Part of a small language model's weights.
Architecture: rotary positions, tied embeddings.
Training: a variant of SOAP for these matrices, 135M tokens, 4108 steps.
Each number is 500 + 50 x the weight over its row's rms, rounded and kept within 0 to 999. Layers, rows and columns count from 0. Numbers have three digits each. The size before them is the row's rms in percent of the matrix's.

# layer 2 attention output (transposed), 256x224, rms 0.094, rows 31-35,95-99,158-162,222-226, columns 0-111
117:502425445526368483432608573455530532495483592531467566568501551491527444500529510492539465496589543488561507465559482421504485534518526526511545510499439428444465467584655428453520442462520554565492420501512558504473571462513552608532567474461453507447480541490531506535444487520578454506443490528384481449520502435517506610576486603472
106:507504540402437504524477398553501507575477548459487521442491512454462467495467474483562518495463494530517515590566438447503531544497512435619596521455378458502599581532505474470511456462509423470474485507435500484481556471498444357474528487509406437534474522485564552510480558536511493487433512517571544504613411568525476486443469523567
107:443462465574478480489596478504534599576442509535494511480435493455435417502501542470454509510454488449439548485609617570436518559481491551489546533448444554532521444520519487467540597443522500535409461533508485508467573545483540473446486370523422561549497547355469569521473521452508464472411450572440564561481444502513482550537605473551
106:482442405482484535455505488463531524500602592432419515454575472498494449481461474548474458472451494537490489515576418521535474502540538498529481506401416594549575455569522541498469522535476466552444468503527476460460408537600526598520435442587423414508497541580487498456503397515421504565572489492518550495419472552565558510517471571567
109:545401396469403535503460510546501482595559508476566494466583597444523515461518611537428521566515530574517418549427473548536420507540519555443457505525539515529435492505491525470473448484398537521614458493522570483515501512503430556519428439570510483529566521536477486496524464453436541434444404473513480566462551581470630451512433458577
104:538577560426502507499482488560560496517519392429493461518542530532399505477494508457469530528532496570533475530451497588516497551460441512519602450389490501495528526451530543550471453532500496413390447610454545463547466543502537540517470444472580510463522541538470452372512549539529573499546646443560422503515431605565589495422516373520
099:417461426623534507510516503482569497527518498565456495556535450485546421509506457473525493601538439519560492467430484619484502535598490518500436540461482573453493462483523464546570481530520546548458414587480618520514438527510518507498514481506666503564520484496485450524625427537522531481535376538522468558512576518520439547470453441513
103:455551541440504545476462520494479391592511514624583486533520522560506534552453515466570506388432567436507514570411558523540503445481506515533523442547558469505445566493494447577421472527563465518456493530639581488529464533508400570555515538440471524533561547521431496510531517510652570529593594445554515387513455548550402484530476483395
097:460527552482446514583454562541456408493498480503543603491468495545554582505520476560566374442525515580492552476520435534490486509491472572524558482566565528426545546456548562543539573510545410523515481491459441554505520485439441500455487549495483554520542533498556429543447573553468540532426528596528549568521468530514500400429449469525
090:402476491516550584460559524468502504399508592512515426597463464567505496528452464475443526461473527458484471535585552405549541494458461464555416409421448467519571530514529507542466477512578539505463587479450431478461485526505493460519497494456363498556436460441492478526487474573514451500490561534481442475569503554505483493540494479481
101:444436490355552563503473594491492501473485540452446514555496471484543574423433484496443530615410563426500502490444457499548541457428449471423502521478572444510525482419553504500458537585423437444463582551389453575450454492506503428525441532491506528443459495538589455569526522498430576418504460471521409569561510472508530476447444519551
100:511467534598573455442552401551451570469563485564552555581393508559471506412561507598470505522509401524428481434507565575481602454461472489544367483481509518508522481437465412518542416554503416584540484408481513466517512556585517512470514477576556474566558502455508462522509554369520463469530408503423514562488489512444445466535549514514
099:636518501403468482513581514443577520343481503500507468505541489535549521475474534590489495531597479470501457428475384506484511509440545549521455467572533467610495526475456504536488548449530536475481573490465404391465543495471507496518470564465456568496469494541439555458586525510576531525535482504523501519465529378437565456531518448558
099:460500436498540477502509476453526492349473492540472426416524440541592478406474361543501503426506489535555511528458528444572517571565555496488425425586566528508533495432437457504631519513428499469464502452526567555568540564565458496501561541435469508494520466496524539491442545393481552357548537485489550522481498502542515507513501481444
092:489528524511547508503530479514484539499476479518464519606495441559523457466501482511544526553603479469509414499499516433470458492511548548507500560557487568338525593435565505480545506536593546400503500561519475483501552441460484393609456517542621495531509454526433500508594463522536480528479444535569486533558467560423560482488525518564
107:500544455535513474501542541549568502494407408458554483465501471353464525498519536537574515491538477555389492480549479405510497530512444515546490498525490637506468500428504441511514485510472551520541435504490540466519496461473531493492490525510494545534424524531449514417546523542398501456427486568453488396525567452494450603440471478432
096:526556475507385458549425492519567429514477494413552432493494444573612468527493478541473494560323478496454578499518464483540528498630507406452500504545489468465484407342533515569468525501501507576469509469444459557499470545554469475549484510568461513504577547480463569513540480504433550505502469450513468564514440471523507507372475503520
097:546441445582440397540527548506459433508484533581491520496410484554603554524502444486484465438474496486549583493581559476550516447492580541462522496458565500509509463352430525488458582488524505487580547388537517547512480457513632578426500570467564567493505494374515498485437535482410509499538519467458468432509493585473554404518517529448
097:401466534524465397471458460570500546513489418439533453484474509475541458530542636501513496438533485477509519487471393450422489545537442581577540503546475434483518446478471604496547424542456587595467586435452447462528584526413445430464487459540549504480534496536490570437518474523407474512520481554539555511513502510451477444618416617504
094:531532503522548456499539524490478489499427552454421467591518482355445468548490540578502543407439539462540510435457553568566520555500453528650558442541535411541427485568472446475464393515493510506458550556489450466532434528444596502509553415449445513562486529575503462451425519513476574495501575437502538522510525438553489450518515375417
# layer 2 attention value, 64x224, rms 0.0895, rows 31-35, columns 0-111
102:350577480524551540543460503488417534491473493447512498493521587456471521503414449456435557467501574471487526494505513478532412484546505474415502555517490512583491490469471526544600509500603462508498497567571476553495468473497506508382467502506481471535400476492547523487513444508484439431449560452476542513556573537460606480510555544524
102:459420556379570543469468593467520538487483512517584492492563572449559442515425451541537542548511413521501479531495480481490451560463471467517394517506549424539535518620534435445456404546581390574447544521463498528414473470524447535519573495494486522511441450479472551580437582526496480470542552432461559446588553494401447507531436606551
102:549535526540379496432513538507475518531527487543489496396424528469536514390471507519443457524471510548483506403528550441494527480488459464466484504495446512503596462535508476577508458493585431498532484552387442489563454453492486523507632518477483461468536457517429583557489444522524585571513422431532471500493503501461593577459505514482
096:537465488542373491383456480475465522549493477524547481509511630583477391457503462554505544524439396467517432489541489470471516450531550472552511516393450560447506527402537465506498485622389427644547495466495549451544585497508486510545480427546490603478507388502408505478563471473535473572447425552556524481565534616508545516535514502510
098:487485528512537612530506514361443464426577511478455464503470502497535457473577493523589481494461485409582451401508420498489454419568546468450590528490518488506482489576436410481517459447559484459480485442468552473483578534515564554570489516433494501468457433555440543506582517457434525470425514443486561419419484408417463488445583516604